From a checkpoint of a small transformer trained on Wikipedia.
Architecture: RMSNorm before each block, no biases in attention or MLP, untied embeddings.
Training: 182M tokens, 5567 steps.
Each number is 200 + 20 x the weight over its row's rms, rounded and kept within 0 to 999. Layers, rows and columns count from 0. The size before them is the row's rms in percent of the matrix's.

# layer 14 attention key, 160x160, rms 0.0806, rows 54-65, columns 80-159
114,217,171,190,181,159,180,212,214,198,233,199,177,199,224,198,175,192,180,193,188,195,198,232,190,188,185,198,172,210,206,156,232,208,163,190,223,187,175,202,214,186,189,184,178,171,196,196,221,209,210,201,174,204,204,231,160,180,210,201,214,178,182,179,197,203,158,187,216,177,207,194,205,172,183,184,187,206,201,223,179
083,189,211,204,224,159,223,211,207,237,197,182,202,206,171,188,193,220,199,204,192,202,173,235,206,192,200,186,197,159,195,194,174,196,189,201,234,232,183,211,172,176,216,174,186,189,164,243,163,218,184,196,190,215,205,185,206,203,222,209,182,194,221,204,200,184,221,183,167,187,176,187,213,198,203,196,181,184,218,232,184
107,201,193,194,206,150,199,202,202,230,190,146,191,202,250,201,228,198,210,172,184,197,199,235,192,220,218,214,193,186,191,187,190,151,193,202,247,205,173,175,195,195,176,186,213,194,181,191,189,201,174,216,159,193,178,217,215,246,196,217,194,190,160,225,199,163,221,193,180,204,205,195,245,215,217,194,178,198,210,231,147
102,223,221,223,193,196,182,195,173,221,219,216,222,190,213,225,202,190,231,213,214,168,186,190,221,202,196,201,187,223,221,212,254,199,196,221,153,224,229,210,228,198,204,189,214,228,186,191,164,181,212,205,217,200,224,198,184,212,184,212,177,174,183,193,209,216,204,203,177,194,219,201,167,213,193,196,201,224,184,191,203
104,198,205,199,205,191,208,194,181,176,168,173,206,206,219,211,234,241,236,202,208,187,178,165,229,224,218,199,219,191,236,196,185,205,212,239,181,223,197,217,193,193,201,204,193,184,211,223,180,187,167,219,197,234,197,203,205,205,186,199,206,257,193,212,176,178,223,180,167,215,201,172,198,199,200,176,199,223,189,209,206
091,213,205,232,223,210,177,199,192,187,178,191,190,200,192,211,196,209,178,220,183,194,197,216,203,197,167,193,201,211,178,174,183,213,198,171,213,226,223,203,208,191,183,208,185,185,199,240,214,225,198,202,239,186,178,183,228,207,210,220,198,187,184,201,245,190,170,218,179,230,184,203,230,213,199,214,222,213,213,204,197
096,214,231,167,207,173,210,181,214,176,209,202,192,201,206,182,210,224,167,187,177,173,225,187,205,187,221,206,164,197,192,221,195,222,237,182,205,206,202,193,180,190,185,163,200,190,160,172,221,194,206,201,177,198,218,218,185,204,229,133,216,183,216,213,208,209,184,204,172,169,187,210,174,189,223,195,208,180,190,201,193
085,202,231,216,177,179,176,217,201,224,203,212,210,210,166,210,177,167,171,238,210,212,188,226,188,163,210,174,194,205,226,168,187,179,187,196,203,217,175,194,171,190,205,219,199,215,196,242,182,211,204,182,198,178,199,202,213,215,215,250,193,166,234,185,214,214,177,203,190,180,195,175,215,183,136,210,218,213,180,169,200
092,200,221,188,228,225,204,217,183,181,165,186,211,207,246,159,170,176,199,206,178,169,192,204,184,238,204,211,220,209,203,231,193,185,209,196,156,183,214,207,159,209,186,203,208,206,165,197,207,199,183,216,197,193,211,173,184,196,205,176,188,172,194,220,217,186,237,216,191,227,193,211,214,201,231,186,220,198,181,227,187
091,179,194,191,175,195,229,234,215,227,226,180,185,187,191,182,187,180,194,227,182,187,202,217,203,211,183,186,187,224,216,214,192,197,206,203,204,213,208,189,244,212,212,201,207,223,240,167,200,197,223,206,206,217,225,186,222,174,201,173,199,195,185,203,219,191,211,184,276,185,203,206,186,179,199,187,174,196,206,212,144
133,215,209,220,165,197,213,223,179,192,162,207,209,181,209,203,195,206,194,217,209,195,242,229,197,181,188,205,214,157,189,247,183,225,182,205,221,197,181,194,214,191,194,227,180,190,249,204,201,174,195,179,206,218,191,205,194,194,161,177,173,209,194,176,155,187,212,167,196,206,214,189,202,186,223,181,186,191,231,217,200
112,188,190,219,199,222,202,192,190,163,192,216,196,190,188,235,182,174,212,207,200,244,176,208,218,190,188,234,227,197,202,195,211,219,199,199,203,191,187,217,192,190,226,198,189,173,232,187,167,212,192,186,195,221,183,253,206,182,187,217,199,193,192,167,194,224,201,200,173,211,193,191,160,218,169,182,221,221,247,187,190
# layer 14 attention query, 160x160, rms 0.0813, rows 55-66, columns 80-159
093,197,191,206,191,152,203,201,189,191,193,195,202,166,195,189,183,239,168,170,205,219,213,242,218,212,198,174,191,202,201,211,189,200,201,228,222,193,218,246,184,188,172,176,146,180,207,232,175,190,223,198,207,219,183,222,229,214,196,223,175,213,196,211,161,193,239,223,215,231,195,183,188,211,210,179,201,212,218,172,201
112,185,215,200,161,200,200,193,211,177,232,172,194,176,218,184,201,192,196,171,222,214,246,220,189,206,234,190,164,204,187,191,234,153,198,194,199,185,197,211,165,197,203,186,190,184,224,196,188,202,208,186,177,238,215,213,235,217,179,196,183,182,201,168,136,226,201,177,230,205,179,245,207,205,219,177,193,223,239,198,203
108,212,215,220,199,194,209,218,239,194,185,222,183,212,201,180,186,181,171,248,181,169,202,193,233,179,203,199,221,226,207,188,153,218,196,168,151,211,218,180,208,178,201,189,189,214,185,190,169,178,188,189,204,165,203,188,185,213,191,175,206,199,198,193,232,180,217,190,235,160,189,234,193,215,194,179,171,228,179,201,191
107,189,241,195,206,178,175,223,205,184,211,196,200,203,246,184,191,227,213,222,208,221,219,197,225,202,197,176,227,223,226,196,203,197,174,189,180,213,188,207,186,183,197,201,182,186,189,183,188,156,199,180,200,243,208,200,221,216,169,200,182,183,207,198,178,217,219,196,222,153,216,182,180,184,198,200,190,210,176,215,207
098,184,214,199,188,232,163,178,200,209,187,190,190,188,217,183,230,180,234,162,183,213,174,212,192,234,165,212,152,234,182,229,180,178,223,227,239,221,223,231,199,195,205,209,184,190,204,209,190,214,193,204,211,213,201,212,199,196,208,232,170,188,211,203,174,198,204,228,182,172,211,181,185,215,222,194,164,207,189,210,206
103,192,174,187,222,202,223,196,239,212,196,201,235,210,218,196,207,198,210,229,199,185,195,193,214,190,180,174,255,188,200,156,218,211,201,183,196,173,186,184,177,210,212,202,229,209,174,216,243,197,198,202,193,188,211,185,194,200,191,204,249,204,218,206,207,191,179,174,211,198,210,239,190,209,212,192,197,180,201,215,215
091,193,187,254,205,168,169,209,192,221,190,200,215,194,179,220,191,200,192,191,179,204,203,214,213,184,185,188,190,191,213,225,150,211,193,226,208,207,235,208,233,182,192,163,171,196,198,225,193,194,209,176,219,187,208,205,207,209,231,202,171,214,192,225,176,171,227,223,229,237,168,160,191,211,209,170,201,213,220,153,201
103,206,196,183,222,210,211,217,204,196,196,184,102,197,233,231,211,201,226,171,198,211,191,197,196,191,215,213,225,199,225,195,197,195,235,208,206,209,179,196,191,186,201,189,215,184,217,182,223,203,148,202,188,213,182,207,207,196,196,206,201,224,184,181,196,185,190,201,167,189,223,188,163,194,182,219,211,214,220,263,221
097,191,191,197,227,209,210,202,193,242,212,236,225,197,187,215,167,182,185,214,203,147,193,223,193,206,214,210,188,180,218,195,212,222,189,163,189,187,198,227,248,188,217,214,190,225,194,204,176,185,182,190,177,201,194,175,232,233,194,181,203,213,168,212,210,216,235,199,147,219,227,178,194,191,218,182,194,187,216,202,189
131,169,166,182,212,177,203,208,217,186,242,223,207,173,202,202,189,198,194,203,164,232,229,231,223,198,189,205,199,193,215,184,201,244,213,195,204,188,167,188,198,204,196,170,204,158,213,183,194,212,213,162,212,187,202,230,174,171,163,205,188,193,194,159,212,230,212,186,235,191,206,208,172,207,197,199,195,228,223,201,183
098,232,212,205,169,213,186,197,197,218,176,186,213,199,191,186,198,188,184,211,199,188,186,176,164,221,229,155,160,196,189,198,214,178,207,224,229,218,197,209,206,204,208,225,207,200,182,207,196,182,190,216,180,212,218,179,221,228,199,219,181,217,210,235,202,200,193,232,244,195,207,195,243,206,218,203,212,188,181,203,201
119,182,194,200,211,185,196,219,197,176,222,200,177,187,223,208,194,194,206,215,179,234,217,233,224,170,168,223,229,216,212,175,179,204,208,203,213,197,189,202,210,212,199,191,208,181,218,176,173,199,205,145,197,189,171,225,163,163,172,198,202,178,174,174,202,213,243,194,207,204,203,179,162,209,214,205,172,199,226,209,172
# layer 14 attention value, 160x160, rms 0.07, rows 32-63, columns 80-159
088,185,163,202,228,194,191,194,215,182,225,194,194,193,220,208,223,213,214,238,208,211,164,187,210,197,191,179,182,178,213,201,188,178,178,226,187,205,188,231,200,189,235,192,172,237,195,190,185,198,186,201,192,182,185,211,222,193,201,218,210,220,177,237,204,167,227,233,186,162,222,197,208,204,214,211,232,257,199,220,211
085,218,221,221,217,195,211,207,209,204,163,183,238,245,198,221,199,232,211,169,208,202,201,212,171,224,195,177,205,228,201,183,194,177,225,202,199,226,187,190,215,164,189,196,223,210,204,226,223,204,209,221,193,225,216,186,187,191,183,208,199,241,187,238,191,197,192,204,214,206,193,183,165,190,212,197,191,157,233,209,185
085,206,192,208,157,199,216,181,164,212,187,223,144,157,169,158,175,181,190,205,158,197,210,205,198,203,198,211,237,199,209,201,224,204,176,194,204,186,178,215,173,184,224,203,214,195,196,163,217,189,192,218,233,176,190,176,188,174,211,167,169,224,226,183,165,231,213,204,227,212,234,240,212,188,197,212,216,222,183,194,214
095,220,169,197,178,190,214,210,197,192,232,202,171,202,217,182,184,233,202,198,182,201,202,182,206,191,214,215,164,189,149,190,214,220,206,178,203,198,200,189,216,247,171,191,198,199,210,184,173,162,195,201,213,146,209,211,216,166,191,200,177,198,182,197,195,214,191,183,201,186,203,213,231,184,186,204,210,223,172,216,217
102,216,174,218,171,206,169,183,183,215,214,230,159,190,230,183,184,181,179,203,183,213,211,211,219,183,196,223,220,200,185,220,219,208,186,209,192,167,220,189,179,210,224,200,168,223,193,169,189,200,208,187,226,203,186,233,160,185,178,204,172,236,226,161,170,202,223,185,210,209,218,200,210,211,217,187,181,231,186,208,213
078,189,188,200,199,209,191,203,213,192,202,213,234,198,225,220,197,211,211,195,247,192,190,223,214,197,220,197,233,213,216,231,202,190,230,179,206,237,192,197,239,177,202,210,192,232,197,197,203,213,193,180,224,207,238,210,169,217,196,216,204,241,199,221,194,199,201,187,174,186,201,169,183,181,212,212,192,198,196,222,227
093,203,223,217,213,221,234,189,226,200,205,200,229,199,250,218,186,206,202,182,241,197,171,186,218,202,204,189,202,226,190,162,203,208,231,191,192,185,193,234,195,229,181,203,175,197,226,219,202,176,214,206,206,183,191,241,188,215,198,228,217,221,203,185,199,188,191,165,181,202,214,159,198,188,199,192,200,215,182,216,184
090,249,156,200,197,163,210,218,202,209,207,193,223,231,167,185,221,247,204,210,189,207,189,197,164,190,191,194,153,171,220,201,187,199,151,210,234,180,215,205,211,204,224,216,208,191,184,210,192,153,190,202,156,208,203,187,233,189,223,204,174,212,180,206,198,203,202,183,245,164,174,202,196,187,208,204,187,195,230,197,183
088,165,196,201,233,205,190,205,184,207,222,215,142,189,186,227,210,192,197,205,187,197,193,209,218,205,208,212,203,201,189,221,218,199,194,182,235,217,184,210,214,228,233,183,209,210,222,202,183,243,200,169,225,221,204,192,170,194,199,197,193,178,224,157,204,207,226,186,254,203,162,199,187,211,177,216,191,230,217,173,201
084,217,215,181,176,199,215,226,183,166,189,195,191,207,199,200,170,183,199,166,208,211,219,212,165,196,192,199,227,200,195,200,207,172,188,152,197,207,198,208,200,199,157,221,222,165,192,171,225,193,216,227,197,210,170,188,193,213,204,166,167,209,173,170,151,198,194,186,205,236,205,214,214,211,212,204,181,184,183,196,178
100,180,216,196,183,201,195,184,192,178,221,185,217,161,221,202,215,190,176,197,211,223,200,223,226,178,213,204,201,162,203,215,218,238,197,173,203,211,189,181,194,192,163,200,235,235,196,182,212,226,205,211,192,204,204,236,177,203,215,193,227,207,200,230,162,184,216,174,188,187,244,221,207,177,199,198,204,236,167,218,196
085,205,190,198,155,194,184,177,229,183,174,203,173,203,213,194,183,194,184,225,189,195,169,229,203,200,192,214,196,203,185,231,190,215,199,182,198,164,217,168,175,169,197,200,168,201,206,182,221,215,204,209,213,193,182,228,176,171,184,185,266,194,222,221,201,213,190,193,143,236,212,199,234,190,211,190,205,205,162,213,200
086,199,223,221,177,207,201,195,166,188,189,183,191,154,227,184,183,201,204,169,179,204,227,181,212,200,198,218,179,221,184,177,240,231,194,168,199,173,222,199,178,203,196,203,223,185,206,177,236,202,199,194,206,218,188,230,200,156,191,187,198,216,216,153,192,226,191,184,158,227,231,178,208,197,210,171,180,193,168,195,176
097,202,217,189,196,235,176,226,236,194,206,196,221,201,225,190,223,219,178,180,182,230,227,204,206,206,206,211,193,189,137,230,222,175,221,149,223,189,206,157,212,236,173,173,216,223,196,188,195,204,219,187,251,194,212,207,207,212,194,168,186,181,168,216,177,230,183,214,222,193,197,236,215,186,160,210,219,212,200,194,206
090,227,161,196,187,175,203,168,200,197,218,228,186,212,226,173,221,197,210,197,184,216,194,210,209,199,202,226,214,173,164,228,200,221,186,218,219,202,213,175,198,209,186,190,200,194,179,201,235,189,189,223,226,169,181,243,184,217,184,171,216,172,216,220,186,203,188,163,161,184,218,199,219,196,186,174,230,192,157,227,204
092,210,164,194,212,195,178,201,203,176,191,168,199,246,172,199,235,240,243,220,197,221,177,184,202,222,196,186,186,206,193,204,208,166,159,211,193,211,171,186,219,173,194,198,194,159,209,204,191,169,198,214,177,185,217,179,223,192,213,190,196,204,169,184,212,184,198,228,231,198,177,210,156,183,196,216,204,213,226,200,215
100,222,171,165,187,176,204,164,168,197,222,208,148,162,167,202,176,188,182,192,167,212,221,205,183,207,228,228,192,222,217,205,221,206,199,222,204,174,210,217,185,234,227,177,208,181,224,189,210,194,180,194,217,186,186,200,153,185,199,200,196,187,250,182,182,223,182,182,222,214,202,208,203,234,200,206,215,187,194,206,204
087,177,191,208,204,198,207,217,230,204,181,183,216,227,191,223,209,199,243,225,193,151,195,199,219,199,239,213,203,211,215,207,226,207,204,212,210,229,182,206,188,173,198,186,209,180,204,212,193,211,172,196,164,220,201,178,250,194,201,197,231,187,188,182,219,210,190,192,235,212,172,172,185,192,192,187,190,201,200,198,218
097,226,175,223,196,223,181,191,203,206,175,219,232,185,200,189,216,216,176,192,210,190,207,214,188,203,216,211,187,145,154,190,174,213,190,210,190,160,206,174,173,213,192,189,174,226,192,198,183,197,210,193,185,197,239,181,223,214,199,161,195,200,220,220,211,219,192,196,213,165,235,223,223,206,188,189,231,190,177,201,211
089,222,175,176,217,205,176,203,173,168,194,165,154,186,151,194,225,216,201,203,208,203,215,206,199,207,226,146,168,216,164,188,201,210,180,175,172,225,224,207,184,188,185,185,235,200,221,211,188,190,215,186,186,220,247,160,195,177,202,163,204,182,209,175,186,218,203,199,251,165,220,232,188,190,203,211,187,232,173,205,209
085,208,193,176,203,185,190,206,186,208,210,199,194,211,193,200,219,179,232,198,189,178,222,196,177,218,175,195,206,255,213,235,243,181,202,216,195,208,178,207,204,200,180,199,243,216,199,182,221,201,172,216,190,190,179,190,193,186,211,184,183,192,174,239,211,227,194,230,172,204,220,198,201,216,215,190,194,190,188,214,163
092,210,188,226,168,196,207,199,214,222,189,224,201,207,221,217,161,184,245,220,204,175,185,180,228,225,180,226,200,212,227,204,175,185,166,196,231,196,225,214,184,221,212,205,155,197,180,214,174,208,196,186,225,197,157,188,234,200,219,203,205,211,206,197,177,204,206,211,184,201,166,187,188,179,186,166,176,212,192,212,199
100,193,221,224,191,209,185,168,153,193,225,200,212,172,198,175,194,180,198,204,149,191,210,207,207,182,188,212,214,179,204,199,222,202,193,202,215,202,231,188,168,186,184,196,194,192,198,179,235,214,194,207,200,214,196,183,171,185,207,164,195,147,195,195,221,242,205,182,215,225,236,221,221,201,222,175,192,197,171,191,222
077,163,178,212,181,168,216,211,211,167,178,182,185,191,194,221,211,199,230,204,197,182,206,167,203,216,206,229,195,177,239,198,201,186,197,227,167,216,180,222,178,190,176,200,223,195,182,169,227,198,198,208,190,244,185,199,214,179,194,211,197,225,140,191,193,175,190,231,191,235,224,196,175,195,207,225,226,210,224,210,168
092,225,256,206,203,234,229,244,204,208,207,197,211,216,223,188,204,197,229,194,214,194,221,138,199,217,186,211,168,248,211,184,237,183,235,188,194,203,214,211,234,211,185,186,243,187,241,207,177,216,201,203,185,210,209,214,210,219,222,208,194,183,183,183,216,197,207,212,209,207,187,167,178,207,203,197,189,171,197,199,183
079,194,224,248,233,187,206,221,226,216,193,207,232,229,205,214,207,177,218,206,228,231,193,212,168,192,202,219,206,173,223,243,189,165,202,216,204,186,199,206,197,206,226,215,177,170,210,208,190,196,186,221,190,230,209,222,214,218,200,225,216,206,192,214,205,193,194,206,189,197,163,187,195,186,220,197,201,193,240,168,208
084,222,210,195,225,210,175,219,168,179,171,168,216,186,156,174,209,213,223,214,209,238,180,225,178,196,221,153,170,159,190,204,190,178,172,212,218,222,179,195,226,170,206,220,206,223,198,218,211,199,188,225,180,198,221,190,200,173,196,160,202,176,190,246,198,213,208,205,219,245,204,232,212,184,230,223,207,183,212,178,199
098,197,176,213,226,159,177,211,215,187,212,179,200,198,187,231,188,237,211,246,219,198,188,198,201,216,200,192,189,208,245,184,156,182,210,219,152,194,182,245,209,190,225,218,186,188,210,195,181,165,194,201,153,198,206,210,233,172,182,216,203,240,206,201,202,187,204,227,175,185,195,168,192,226,189,188,203,207,205,226,194
093,194,239,216,170,196,179,214,203,217,181,186,183,210,199,235,197,185,206,182,175,209,197,200,194,208,203,234,167,190,179,197,176,184,210,204,227,184,187,173,198,187,188,201,247,197,208,188,200,259,194,182,218,218,180,210,187,196,213,204,218,162,196,244,204,176,166,213,173,257,198,229,223,215,203,191,197,191,216,179,208
097,216,172,170,183,183,197,197,166,202,212,212,169,189,156,187,191,188,169,198,215,242,198,219,194,174,229,182,169,190,157,204,225,207,202,211,184,198,184,145,202,213,204,216,185,193,190,207,191,210,178,193,193,171,179,214,199,187,217,209,179,216,189,207,174,168,198,164,213,178,200,236,204,215,202,201,209,246,186,179,212
093,205,210,196,211,207,190,199,168,201,185,161,168,195,220,195,199,186,217,178,137,222,200,199,209,218,217,219,181,223,158,215,211,222,195,214,201,189,172,199,203,174,192,183,213,196,207,188,196,202,217,220,219,229,163,211,204,179,197,207,178,177,173,194,173,200,211,197,221,210,225,241,195,215,193,208,162,170,181,185,174
084,167,228,169,223,212,221,211,201,226,213,221,216,224,201,227,185,211,225,186,258,202,213,164,225,201,177,187,215,225,227,200,213,198,227,199,213,219,205,204,227,189,205,224,221,203,202,214,198,179,194,213,199,217,198,203,210,212,212,223,189,233,213,209,238,189,198,230,183,169,202,179,173,187,215,230,196,208,195,223,208
# layer 14 attention output (transposed), 160x160, rms 0.0494, rows 32-63, columns 80-159
089,184,210,198,214,206,206,211,195,222,201,223,223,233,195,186,198,194,191,202,212,196,199,199,173,180,206,217,237,197,181,189,208,212,181,181,167,170,183,198,211,187,172,206,265,211,189,225,220,167,198,219,190,161,209,191,183,181,215,155,228,200,206,172,227,240,191,191,184,216,208,239,208,178,203,178,195,197,189,218,198
095,188,225,177,209,204,184,204,201,197,208,189,202,202,187,189,207,186,228,218,198,202,180,179,227,169,206,216,238,194,215,150,223,178,182,152,218,198,168,180,198,226,215,191,233,212,173,186,179,184,173,221,210,202,228,162,203,192,205,215,229,185,197,197,209,204,193,172,187,183,187,217,202,219,186,206,191,214,183,220,179
092,197,202,224,172,193,222,201,192,184,187,190,211,193,228,208,205,212,162,190,213,203,212,200,214,199,236,176,180,204,160,204,196,215,193,215,201,200,207,177,187,176,162,188,169,190,171,208,195,212,222,167,218,225,184,250,198,188,182,205,169,233,213,246,183,186,204,199,174,221,203,191,190,215,199,178,209,203,206,158,231
109,225,209,218,205,209,189,237,212,223,175,226,197,174,186,194,183,206,176,193,202,199,212,201,188,221,211,200,208,228,208,234,167,209,196,213,166,199,216,221,169,181,200,208,155,186,244,216,196,191,240,198,204,202,186,210,193,202,197,166,190,187,220,188,215,174,173,235,210,215,166,177,186,188,217,189,212,209,195,189,218
109,182,194,206,199,176,227,198,195,196,194,171,211,178,182,198,182,232,151,188,209,191,204,196,201,218,210,165,171,198,165,210,169,219,220,226,201,205,219,218,198,174,180,223,165,190,214,218,227,213,218,183,190,192,186,224,191,205,191,205,199,201,202,210,201,183,202,221,184,227,224,181,198,201,213,208,233,172,207,203,227
086,157,210,191,213,186,214,195,221,213,199,180,208,218,178,201,221,212,201,199,206,174,186,204,201,198,187,209,218,210,211,157,217,177,187,171,216,191,193,228,220,215,214,218,248,236,187,183,214,172,186,238,175,161,215,178,193,198,197,193,248,193,166,181,213,211,214,164,204,218,215,208,215,213,198,205,198,198,190,240,197
100,197,189,206,239,168,185,193,198,213,192,215,218,167,190,223,209,163,225,195,211,182,168,175,206,202,148,200,205,192,218,225,181,211,211,198,200,210,224,216,215,197,210,208,229,219,232,183,213,207,204,217,163,191,205,187,184,196,212,205,228,195,149,156,197,192,200,187,200,173,200,174,203,219,229,224,183,175,196,213,191
086,211,213,201,187,205,179,203,184,181,212,172,188,206,222,212,215,163,213,227,183,195,189,169,193,172,236,237,218,225,227,213,186,214,203,188,183,185,193,176,184,181,178,211,197,201,197,213,177,195,168,204,250,211,203,187,154,179,200,198,216,165,245,208,214,181,161,229,200,181,168,221,189,203,202,195,205,218,188,205,174
080,186,202,220,211,217,216,185,204,181,225,179,183,210,208,187,201,236,195,192,224,223,215,219,203,183,207,178,158,187,180,205,204,201,256,241,186,209,220,200,195,228,196,217,193,194,190,213,201,209,206,235,208,198,209,246,210,192,190,207,188,231,221,211,188,174,198,206,174,220,245,197,219,181,178,177,202,186,167,243,212
087,219,205,203,208,225,240,207,188,211,144,199,214,187,206,218,193,215,189,202,205,199,194,188,216,192,200,208,194,228,195,225,195,232,200,228,231,215,225,176,202,215,203,185,165,202,203,228,185,211,219,177,197,209,189,213,195,218,199,215,195,197,210,260,192,192,217,205,209,177,169,182,175,230,217,187,212,205,206,151,237
109,202,197,198,185,183,221,223,210,236,187,209,216,221,157,198,173,210,168,201,208,209,216,209,160,236,224,203,157,171,174,205,220,174,199,236,197,216,226,254,184,174,210,200,171,223,210,206,175,202,227,231,171,161,201,182,205,227,207,204,213,194,177,200,197,212,216,212,184,206,193,174,192,189,219,193,190,211,236,190,199
088,186,196,202,208,162,207,207,203,239,221,207,223,185,198,204,186,201,201,171,202,219,225,203,177,258,196,196,148,189,195,172,194,206,205,222,200,200,200,240,213,171,227,204,188,216,205,206,205,218,223,211,184,191,195,215,183,256,184,192,178,187,180,204,211,204,240,231,207,211,175,190,214,182,201,190,216,222,223,204,179
089,219,196,192,181,201,215,190,205,183,198,214,211,170,188,208,197,201,209,185,197,188,211,214,210,233,241,174,175,189,177,199,212,175,232,261,247,230,238,209,179,199,188,195,139,191,194,211,192,196,221,203,202,206,210,212,189,208,220,223,186,224,172,225,150,175,219,219,200,202,203,176,196,210,194,205,199,188,238,161,212
094,220,188,189,212,216,222,236,197,224,157,191,201,224,164,198,177,201,158,222,212,188,198,192,209,193,199,184,179,216,193,193,189,206,208,227,173,198,173,201,176,206,225,183,137,179,220,227,182,210,232,194,186,190,191,211,187,187,205,195,196,196,226,197,199,162,209,186,176,228,169,175,179,189,209,172,193,213,205,179,215
100,187,190,196,195,176,196,222,178,216,209,213,196,180,161,203,194,228,172,184,204,205,216,200,162,235,189,197,163,221,205,219,182,203,207,217,201,186,205,242,198,179,177,228,159,227,245,226,191,215,248,220,188,175,215,199,186,203,188,201,196,217,183,203,206,176,222,235,216,203,193,177,189,196,222,220,196,203,228,198,208
096,208,205,214,184,223,187,224,175,194,188,212,179,194,221,183,230,178,198,198,172,176,197,174,211,156,245,242,232,231,196,207,209,253,180,162,191,199,182,171,188,216,192,186,224,181,181,234,183,162,174,196,216,208,194,203,196,176,203,195,197,193,250,226,203,215,195,188,191,217,195,218,200,211,194,190,198,242,165,179,202
103,179,201,233,186,226,194,205,228,203,216,186,181,191,196,189,207,211,191,198,199,225,211,201,189,203,213,173,136,184,201,215,199,195,223,198,222,206,218,207,195,193,182,224,165,195,189,183,188,222,227,194,206,243,194,226,230,213,176,214,175,223,172,210,193,165,218,206,243,211,226,216,197,198,209,193,190,210,246,218,201
093,185,205,184,223,249,175,198,225,178,206,211,185,195,197,216,208,173,214,181,180,192,201,189,186,167,206,209,224,179,188,178,237,162,204,164,196,195,200,215,220,244,212,185,250,206,164,223,205,160,183,249,181,187,190,194,205,197,201,224,226,199,210,188,185,234,221,195,195,193,200,205,215,209,184,206,174,224,183,220,162
099,215,190,191,172,175,202,199,173,214,225,220,203,208,165,216,169,214,165,193,172,196,211,201,203,240,196,205,172,199,220,208,180,190,225,210,145,218,197,217,184,177,232,219,153,197,209,186,214,225,218,196,206,194,183,186,186,210,192,205,205,187,201,175,220,177,213,215,180,198,184,163,218,165,187,193,201,210,230,199,171
084,215,216,251,164,207,188,207,221,179,194,229,200,194,217,194,197,218,200,201,219,209,217,208,219,187,230,233,222,208,189,180,209,208,203,190,173,217,213,192,163,201,222,193,160,200,182,183,186,168,201,191,231,243,198,239,206,221,202,206,170,207,223,213,180,161,176,198,171,212,180,202,215,192,153,165,212,248,205,189,202
086,200,216,201,206,226,170,225,192,222,156,210,197,197,179,171,199,188,226,204,218,209,196,195,232,195,196,180,186,200,185,161,166,175,162,174,226,201,205,211,192,245,173,169,221,197,216,217,166,190,198,172,213,204,205,191,211,199,155,185,201,209,227,223,207,183,162,201,233,204,175,232,178,232,215,204,165,202,219,213,209
099,186,176,187,226,204,201,176,164,178,219,206,192,178,214,190,235,201,213,206,221,208,219,213,219,222,157,196,217,221,211,192,155,204,218,229,197,177,194,182,231,210,188,204,225,216,204,227,236,234,182,181,223,207,220,208,185,172,184,197,186,200,219,197,217,177,188,209,194,185,207,196,220,191,186,232,204,176,150,201,201
098,207,206,190,193,200,210,180,209,166,179,200,189,215,196,199,163,203,178,180,180,201,222,217,190,219,233,162,153,187,161,209,193,185,193,223,211,203,224,222,212,193,183,210,165,193,208,194,190,203,216,184,200,215,188,220,235,222,187,236,163,244,200,227,183,198,233,220,187,199,206,186,186,215,207,193,194,209,236,174,189
081,211,223,193,221,222,217,197,187,223,190,199,210,201,204,166,180,176,224,197,192,183,206,187,208,168,233,200,235,193,168,184,224,188,173,183,210,210,204,189,240,222,202,185,230,183,161,225,179,201,182,176,163,177,205,188,195,181,209,192,199,182,210,185,201,242,201,187,207,187,221,227,199,223,202,170,182,187,228,142,233
096,209,183,175,242,251,191,213,216,212,187,222,186,182,195,228,226,152,216,202,190,182,189,196,220,174,183,186,234,191,219,186,179,187,202,221,244,208,204,200,196,235,204,188,196,181,217,201,193,177,176,210,205,214,203,186,224,199,193,230,210,201,193,200,191,228,195,191,234,169,192,206,188,224,205,214,168,189,199,212,192
076,212,193,178,208,170,208,196,176,169,221,156,170,199,190,196,193,181,205,214,187,192,199,173,205,186,165,220,229,198,189,213,187,234,190,185,231,198,171,204,214,200,204,201,234,207,204,216,194,228,198,195,184,167,208,205,247,185,214,184,211,153,196,212,211,226,211,174,202,190,206,221,218,212,209,177,177,154,196,249,187
093,203,203,198,164,193,214,202,186,206,188,193,193,244,205,191,215,220,203,195,147,194,209,196,177,193,255,231,206,221,184,198,209,209,166,178,174,167,200,179,193,194,211,204,209,194,167,186,167,163,195,183,206,192,205,186,184,225,197,211,188,178,201,217,212,206,218,185,180,194,158,221,199,213,194,154,187,236,217,210,196
097,209,203,208,179,185,181,154,170,185,233,229,211,171,195,200,224,190,238,185,196,179,198,190,215,193,196,236,221,183,194,203,207,222,185,157,210,219,203,204,192,197,187,208,239,208,185,210,217,195,191,188,220,203,215,174,177,169,221,176,195,198,187,169,210,206,184,214,212,186,231,200,216,165,190,190,209,180,203,199,208
097,201,200,181,225,218,209,209,195,203,213,188,190,217,186,171,193,215,227,205,187,205,234,218,176,225,188,187,178,187,166,218,188,205,184,234,216,200,188,211,212,220,214,181,167,194,180,190,167,217,202,188,189,190,208,193,199,235,207,181,167,165,222,184,211,207,228,207,206,219,203,213,210,182,185,154,192,177,217,178,195
097,193,210,210,210,208,199,249,209,212,192,190,206,226,180,206,195,240,138,215,194,192,204,197,149,198,229,207,168,195,192,221,194,223,193,195,188,203,202,240,178,172,188,212,179,207,212,202,188,170,219,220,203,195,191,194,178,230,220,176,208,183,203,198,203,231,208,213,200,223,204,205,206,181,208,156,225,219,221,216,189
101,222,188,225,199,197,217,204,178,195,202,209,225,194,186,197,185,227,163,207,187,217,213,207,210,192,218,157,191,186,167,218,189,220,196,227,225,214,222,181,202,195,183,174,153,172,191,239,170,209,214,189,199,207,195,199,201,206,213,222,157,218,222,236,180,181,203,216,180,213,182,189,207,196,189,171,197,199,203,164,233
090,186,203,192,223,190,197,213,226,204,196,199,184,195,213,210,245,188,231,217,236,196,188,206,199,181,167,225,250,217,220,166,222,183,204,180,192,194,184,194,195,220,204,213,250,231,207,171,220,188,176,208,184,203,206,189,197,213,176,160,268,192,182,186,209,206,173,160,206,199,214,212,200,211,211,230,196,194,189,201,182